python train.py --n_layer=12 --d_model=160 --n_head=5 --n_kv_head=5 --head_dim=32 --d_mlp=640 --vocab_size=771 --activation="tanh_gelu" --norm="layernorm" --norm_place="pre" --norm_eps=1e-05 --positions="learned" --qk_norm=true --attn_scale=0.177 --bias="qkv" --tie_embeddings=true --parallel_block=true --extras=["capped logits"] --init="normal" --init_std_qkv=0.0395 --init_std_o=0.00805 --init_std_up=0.0395 --init_std_down=0.00805 --optimizer="adamw" --lr=0.00365 --beta1=0.9 --beta2=0.98 --weight_decay=0.11 --lr_head=0.0074 --grad_clip=0.5 --warmup_steps=453 --schedule="wsd" --decay_fraction=0.697 --decay_shape="linear" --final_lr_fraction=0.0 --batch_tokens=[16384, 32768, 65536] --seq_len=512 --doc_mask=false --train_tokens=111700000 --steps=3021 --dataset="wikipedia_en"
Each number is 128 + 32 x the weight over its row's rms, rounded and kept within 0 to 255. Layers, rows and columns count from 0. Numbers have three digits each. The size before them is the row's rms in percent of the matrix's.

# down: layer 4 MLP down (transposed), 640x160, rms 0.0867, rows 456-493, columns 80-159
# up: layer 4 MLP up, 640x160, rms 0.112, rows 457-494, columns 80-159
down456 081:077089054099194134103087119183140117108129133177110106124081152150127159128127139159119127148129112119115176132180157091155143126093162081145061072177153197101160142145139113144137108108124137150140158098170101157105148177179152178097164110
up457 100:145081117204094138124135123148161103133182121123115124110072119129170137176083115112106140069123097105114100142169179095087178161110154120109107068130166144135107142130147129124190124156116056114148167157124102099142165105172097124129077149
down457 095:117147177100142151133101116145146135100108156099102115163126163106145155191143101183148110096160097137099156106145118161088131095159159126112126061113146132128113151117138092168175133112057107124140184091072112112144160119156190150141146148
up458 113:122111151080201128077083088192157148104114155124081131114117186126150121137094128151097125087103094155141160076178143086060205170135176098121111115116149148132110096068120123129090127137118190124147183136127092085142143111143139140159112065
down458 129:144099177084194115077137109061091132110091104115106123175135177172161171164055148159139091202176127076173151110138119117096139178141197101131135155076117157135139089123114141167055113125085172180165162131124117109135143089111200144131154114
up459 105:115059122148136148148111104136102117123144136155096109140112140092167107159096114141136160113101095144121136127180186086068150140078172122122115083141180154149126139109126126094170157152118094112152159168176125081136157127155126106106120110
down459 111:108122122169093190127160214130096108184125066156141136138153166087134154140111116169017113100142142168084093151158134120089135082131173119130162104102141140186123106140090093128120182127142117100090184166126143134120159099120104154183072170
up460 098:103059117157160138089089094180129150148157130146129109111087143110155130134077089154131132109103112178091154151181177048103181164123180124104124072154188149168111131107109135123155145163112129093168153132165099096153135175136100094088116105
down460 087:099130145082148155133121139149089171188123091173102097134105114103113138140098092163169083057101132149096127151133194116160133145134118142141085056197151145139148102137118136125152163112115126097135139162124165113143111155140127078121111156
up461 098:108083114145111096091127107125101172185135111165117119133044071109152153132070140107123115109081118150107099136136176118075135214130202076106146048141171143139119120089149101099140182155138131104156134143175106089145175104183080104075068160
down461 121:048103134113111066103212114125123118111105176109123128151082152106083192161105122130130090080085104164115105097123161126083171175117195201112137105125155138133081155139124097142102135135137164142134121096117103177126148094136126130102108158
up462 104:031087097218134177083076137148125103136123140195132125124056163098145132130099082184101088135149127129114149132144169137150151138132121159130155133149164159140095128132094101105164128133157139120196154176140078121134144147173158071166130106
down462 115:102143115187103129083157152178130140156103162097107110147123109083116103079127131173102065104145113104106129083117116160138099067127099132160129124165154091145175140137147060154141124091166130091112108140106139062163061121163095133128099120
up463 096:094052099126132125144106138137121117164146114179104131113126135168149111146097135128116105114119067132109124132179196093130165178067190106116100091163163137162095099094105146115147124164123088122145150160152106094144161187166114074119101065
down463 094:070116149089128093129102132168137195108133147130136117135129151109143154111105132141138093077139135210108121215141153095183143119105130117135128088178171091099098153131107154195157155087149133099121134118113154156132141154111085079134080097
up464 114:102109145177096185146147098167131172128161100136133122146080115112161135149124077147138165076115047143098091095166131067111161186129136100124167071153205109140113136054074081092165148148118126114135151109190110145150146119110108097165107102
down464 102:102109066118103117126138110142094108107132116080116101105125136169083131099099137091179142130144058134142170130128180111106105159151195104133190135109171082101154139106127129145116187118109100100178116124153159135127186113189113137104094165
up465 096:122068173129147120108129118139133114116133093107122091146090097101171105139085132163152130089111088151095135160154140085095177157128182103114154090155207183164091114086073131128157141156065118104159159141143126112144176123151149154095090095
down465 099:129115162137129083133159102117161099143130139125095096132043127094101090141130130156174138083064157180091199097119131115124182194145131088115110038103176176139100155100103109134134052124136130127130108109068172152140114131141122118128191096
up466 116:085119132115136127069073055193059173122135127111123096097073078172135122131085136167158129083095123129098183107191135131157118209115156130095147084140155129159134091061122090104115180130154103084120103143105153137153112167181114137073085137
down466 135:094111137135106125053105139144046144144125146094113131112110047154089145083096144149149131105159145152112209104176121185095084174134166106121127110141154162159139100148093100141073172113125098112121097124118115147170066228129100118120133143
up467 100:141092134202144122156127063170156152084118108101156099093117138133155101154109100129109104083108084133118112139140163048087173182083148104113147095173179137174111127127102142106166157148143090133158175132139123092149129155137111104101088115
down467 098:109127229093140118073122157135152120157134191144123127105141150133096134163110118091061136149147099152088071157112176084137172138100163177095132113102140089140114123171131108167150130116114082084107163113124165053095136127149128101100125185
up468 113:084072142133144157109139157093062079153136146156081131142070111119133134111095103158154134120016069207149135154125163158111194107147140117118183102188142168136098124098104076115154128130126174123148124145134141068131109107169139119104143149
down468 125:187089142166174085106177122075083110126099147081098139106102130174119095117064094107103052241109149161159096149140121168119172169150160086123099148100106131145165166108121147137114157132095131098128120135110139132104097116125176117106144069
up469 093:080061132169134143088100075165137137147132138153138123111092125114175117151105104151122105072095112176144148194155185087122165158104155118105136079153182165169115151106098094137180173156117124108151171144147107098145131111155130085089096138
down469 076:017089161152144138055136139208105120110148129094086109125116181151118167119112157152162145041124160144147164192118155158056156117141138172153089101163156115141140116146158128114067114100107109120090139089069134121132082135121164153144165121
up470 106:097086128182158114137101130146125150139170072126087106080126113102147114140120112148110079096130095176103121147149171107092161131128176112116148083112128144176111096126117131110159184160038104145152177169110059075144078115172114058126094110
down470 103:163166174165190053102126160122106164153084117134116147115130087119142158158149160086147139122087130153129105122179136117143183136145135105113167089179074097140092090131133101183149183117102103124139101087088090114133082163126127145125140129
up471 102:157080104150120142074096104148099126167155149113108114138115113126159128125098134110133132109103108152113113152204166108049164141092168102121124092166166110146113107116134101144131138152097099060159160159156098109134151184180089130094122129
down471 101:130096104075124132081158201127110141158067160131096092162106130112134155213140104122082112097123143161092120160151152127060147123122175112145187098097171160141117109173110066109108120102145132115138193186166137102105168113177100097100116140
up472 096:129067113161120116118103115169116144155159136124112128143126135110153116158083108109170144078079085151131105168161151092097158185114140108114127090145231151145088131110088142109170145159116098101163152135178114073142140128167094114079091126
down472 077:093111104175111142118142142076129156143129202140102109195167110112147121157148126168097116176163175140081121167150161114132121103129193152133179132105143161147119088137166105158136164128106112135138172186103072101135173078118119104088107184
up473 111:082100111145131114093106085177121160128142086132100092107111160154172122128117120154112113064126103189106169164150163088108176128121165084111138104123159147157092123090089130108186138144114135130152108138076084088154115104135129097125105089
down473 087:178104127057161142106196135131140149127175092093079108147073102133136157129121120129095167099155127077147111118120087138123098154109151091148124156173099153144128080111107138128169074112167160097157128118127124135097032128148094126143136083
up474 100:113112133150120136126137138118157181152119133178129119089061136111154063189120103169070094115117110122095137112145156068101200145088124119127176088162183172177161143123089126094193141150067146080149121139150132110129132124143090088163096096
down474 103:094225069101138146110099140126116127182137167107094118120132071120158125101107111093122113150069105198109115191089123134112184128126170075129170082134011141145119106099134129109150152141114126138127119153147138128130141075208160122110121147
up475 101:099079096171131177091107087165158131119129112139128114076098115152139105149119083131080108069132091104058139123178197074138176175103192113097164100140175123159096091133107134099202152150119133115172169131128088099153141151166147068126108122
down475 087:080130089123157090135130058136147165085087109135159134089141097180108119123136094164121097129119097172125132083160139097081123175127135131100183043091183186137123142113168129155156144118126120153120189130070111137140126098141162152167082124
up476 130:092119176117134188143092145156127136078136140159134116122111154097145124107095069160085144083054113173124109053132142108140124202140134123130091107142176155206131139123086172115166117150098154185129186105106117132161128188118133048099142101
down476 147:134115188064165127112127125064146124123123105153137139142126134174114115094118120154027119147059127194139105083117118154149095175144155119136053121145130159130199120164135169139113146117063122137072151104104120108146132151120099104167155137
up477 087:114065147142133115102106142164126097142139160123132106122076105135149117156120107132139125093096100149119115125192174094097158184094170132102138069156208132164139123115115128108169151157122116068159176138141145094144168175164121132067076105
down477 066:107108173103141164081181089154138113145115207091128113114072184170122121179089069118114112112057127155199145131130158072140124122101172099113112139131168134102170175155153150088183097118166127135143175115081124155137163180084157126104128100
up478 089:086059089159145128121113132141112137135159143164105108116115149152154119159108120126120149114097099150094127144169200065101174144092161111112147099156216166200114141107097102112181128167128122123168135148172093078150141124127114114090100125
down478 063:086133111131152145092154116081144110146145133110109115112205118072131093144134124155075160113138151115097078102145109109122158099148162147052145113177138152168103098151120117162133066143163097103153140158189108101129142129162139134050196184
up479 102:137094130163105127107123093178123148135164146113111085075109123161141092132073135148125159108082105142116090120137157043083160133139170123121143091143182129136096125079087133127159153158091140116152143123153147107143133167165119117121106089
down479 104:136134125130101134078110117169090094153172178134108042158140119140118101157103173164141188135116144184151099139124089092108094081075141147246116118125179167137116163120123137106128125098109121125128114073167129175102149180131116124123133100
up480 108:096067127139145125100133136114112136142158136163097114130102156107182113144101128144085092076112112159113135161148173073100170115088175095123146095165187156158107152082110089109156154153126120101170162170166119059136168113183137099115116106
down480 098:113072138106179128148142139121060147154124132056096090083113101116181120108166123166172105103143113160129109123135148145113157133172203129092154093141197206141121098128127092125141133194120087191130206118153060112180142137173120155105174107
up481 091:108067093176152169110147104142128103129150142119106119100123095175190135149089095142111153109110089159095138120167159090100171166089151108110117104160192133180097132117101112115160156155123157120170139165162111089151137142168121123104121102
down481 078:050135143084179173118138148105150125062145156146106118105124172169143145149111093163117142080112163149153175114120114076134111141082098130112100115123202156106114126122104071068154114105112134151121177151192158119168167123132139141093099128
up482 103:109071161172134140135095112170158136150158128149122130136108164098156132148085085139118148108098066139104140128139177096099174181074139082096134092119207143163122146128125144128163150157111110103136149145159154084146161158148105116117095108
down482 100:166124204192154160104102116148180138152132134171147117177112146123131131094136113156067152127176107111093134084120140072111165127099067194121111159100188139111128127121095084145142140120163130117135181148159054137152114079134159098100132157
up483 092:123074149155157153132118083158173122153147106096151134127086127113168120140080105137158131134105088166134135134161177084116168129062149100109106047161180138126109137102109140099155171163129096093175178119177097116147133165158110146128117058
down483 092:117098107126109170108145145142103152150175129155100127113090138188116147099109096194102160159112101115119118065154219065102144158093196102113127044166199159126099112147125147121139168124066138081092166130104106098127137141166155125091095129
up484 101:165079092134156106098131091134141113139178121139109113103100101126173112136062122157121118089061092176151170188189170102095174132102184112120117084185185139143048079097126138136183117153126138088152134141117106114142111133146162084127059109
down484 111:058084164166108184086110117135112109128141108175122114145113145121149137154064136132072116152122141081114103167129160086063128143032159116112112088173145149086095092145095117092103146108095103148137177094181161136138130144120148097098106155
up485 098:146061101138128125074131103191117190173153139163109123115091140155149157147094093137123137114090100138088165143178159094074176164128181096111144069152204151139136123104140087086129122170155131131165148144141114044156124128134084108104127133
down485 094:051079179156080183043126148155085114110134183160125117124115057136117164148094103180093127078159141223057135101096105136090102135113163137070159153122182126141070164082123105120109159143099150101154119116141100169155148137079127117148100143
up486 093:126056133162113106113087061170135137147165150116117092106111143118162127134089123137136107096082105160135135146144171055066165163111155135104134057116194122149104113100135151120154152165122130097180139127143094089148157163144129128121096079
down486 083:090120072124084163129149122168155127151149159136150127113125112093137203156132110110179135121078085136076178170155212084055141172099121096112120116147158172152116088145139138162141095113110071176114117111107126105110123150131139142118099113
up487 099:094096111163183124119110114106049127120122167157109121085127148141130095097140114202103111101125123112055117124141177110119186105095187126114141088152137161113153103144153128088221183142099113137141187164184094038127145047200122078163102130
down487 115:097107123139123121145109105196167169080130171127121104099108103137135142085106133122189081086160185168071128085145116183081073179137076098140155166149154105089213114145167109123139100139147157127105153138116073156118140163072148127131142103
up488 096:157095081190208159149118109228102139074118130160101120113134128147148106111085112120153149083119101177089137054117188111072177210112146075126169144175162190119101125088106138098146089134089091093129190141155080151125129084140133089149145131
down488 112:177160114175201163142118150227078120074112153145168141124137109163123129178187158121173184121110125114114136102139145137095140174111111123134177127114123185127141084086079143074113095117145098111142121145130108100103059081120127113113155130
up489 091:122062096148146132110111103174114133144183133129118101084070140127175127117087119135126116079122093154127150160188173082110168167094172118119127080146212149180110133110102120112133144164166132110181155153170131092156133145114118123079107071
down489 066:118127137108097136149124101137183153132177117109179103103034163119152121160117100149148072124137097110129085070087188126113158122086190117137138097162143118146153114151134080074124143140182087096119173141124153119134179126151099087123141105
up490 092:069103110143164148131080101171129186101125138109097099044111150145159068115126099169130189040135118185081115126139154089131129112085122122129155116112162205132091184087120125121162103152116160093139143109127110104153105142131114107106106099
down490 101:070255142130163150116107103164103148132137142123087119104125082143163088109110065188104131104094093210151174136147082131119148128138123117165151114091018138093167118088114112096177120097096171144140101119099113113140096135108172122137150119
up491 125:102111160172134088131069106174162160130122129110118126102110141115134161137114133121153135041100094090159136077153154097132155182106132102106155087089141113183097123037122101108190162129080151127140170165149143109171149162166159153123065142
down491 148:143124133164137106161160147146145126137118101119192144142086131109140154107131150079127174102103104113160153099177110072131169142123108122134134098041141115124128097115092127111160130119116123138102151108181101114146179121181117135132119169
up492 097:075107101122101117066144123124119093181133101107140102160126080143148135122055125227101129147122112182120141159131165115099139114114173073115091079213149185175126088075118138129168187140103165084134171108100127117146174193141123076065134099
down492 118:100133094084054115183133087179101144156107131088161107147163102195136182167101127138104159155143137123123099145092143123084060130134157150152155070184150140135141121144143101122177166133069121104133163104107145087138195132122135109027191140
up493 104:073064132141126165101126137118122138116113140164089108157135158100175133157109110147066114114127101169096105151154168089108154138098162085115144071162186105151093154124102132120152169157169086148138180159117130062141170111180145108090094127
down493 106:093118163185138117115149139166165103160179098148106103117152112140158166129103136146113145105138179158135056176110129120102157104118055120149087081123120113197137155147149117121122097120126146097154183125105100155138115084119190138052128121
up494 096:106070111133133166135094113159150120151161115156120098116083122142174133149082113134111114121140096146109143157197166091133167164079181101117123099143185139155118120067108138123142159168140095088162144140156100096142170173151091135113080087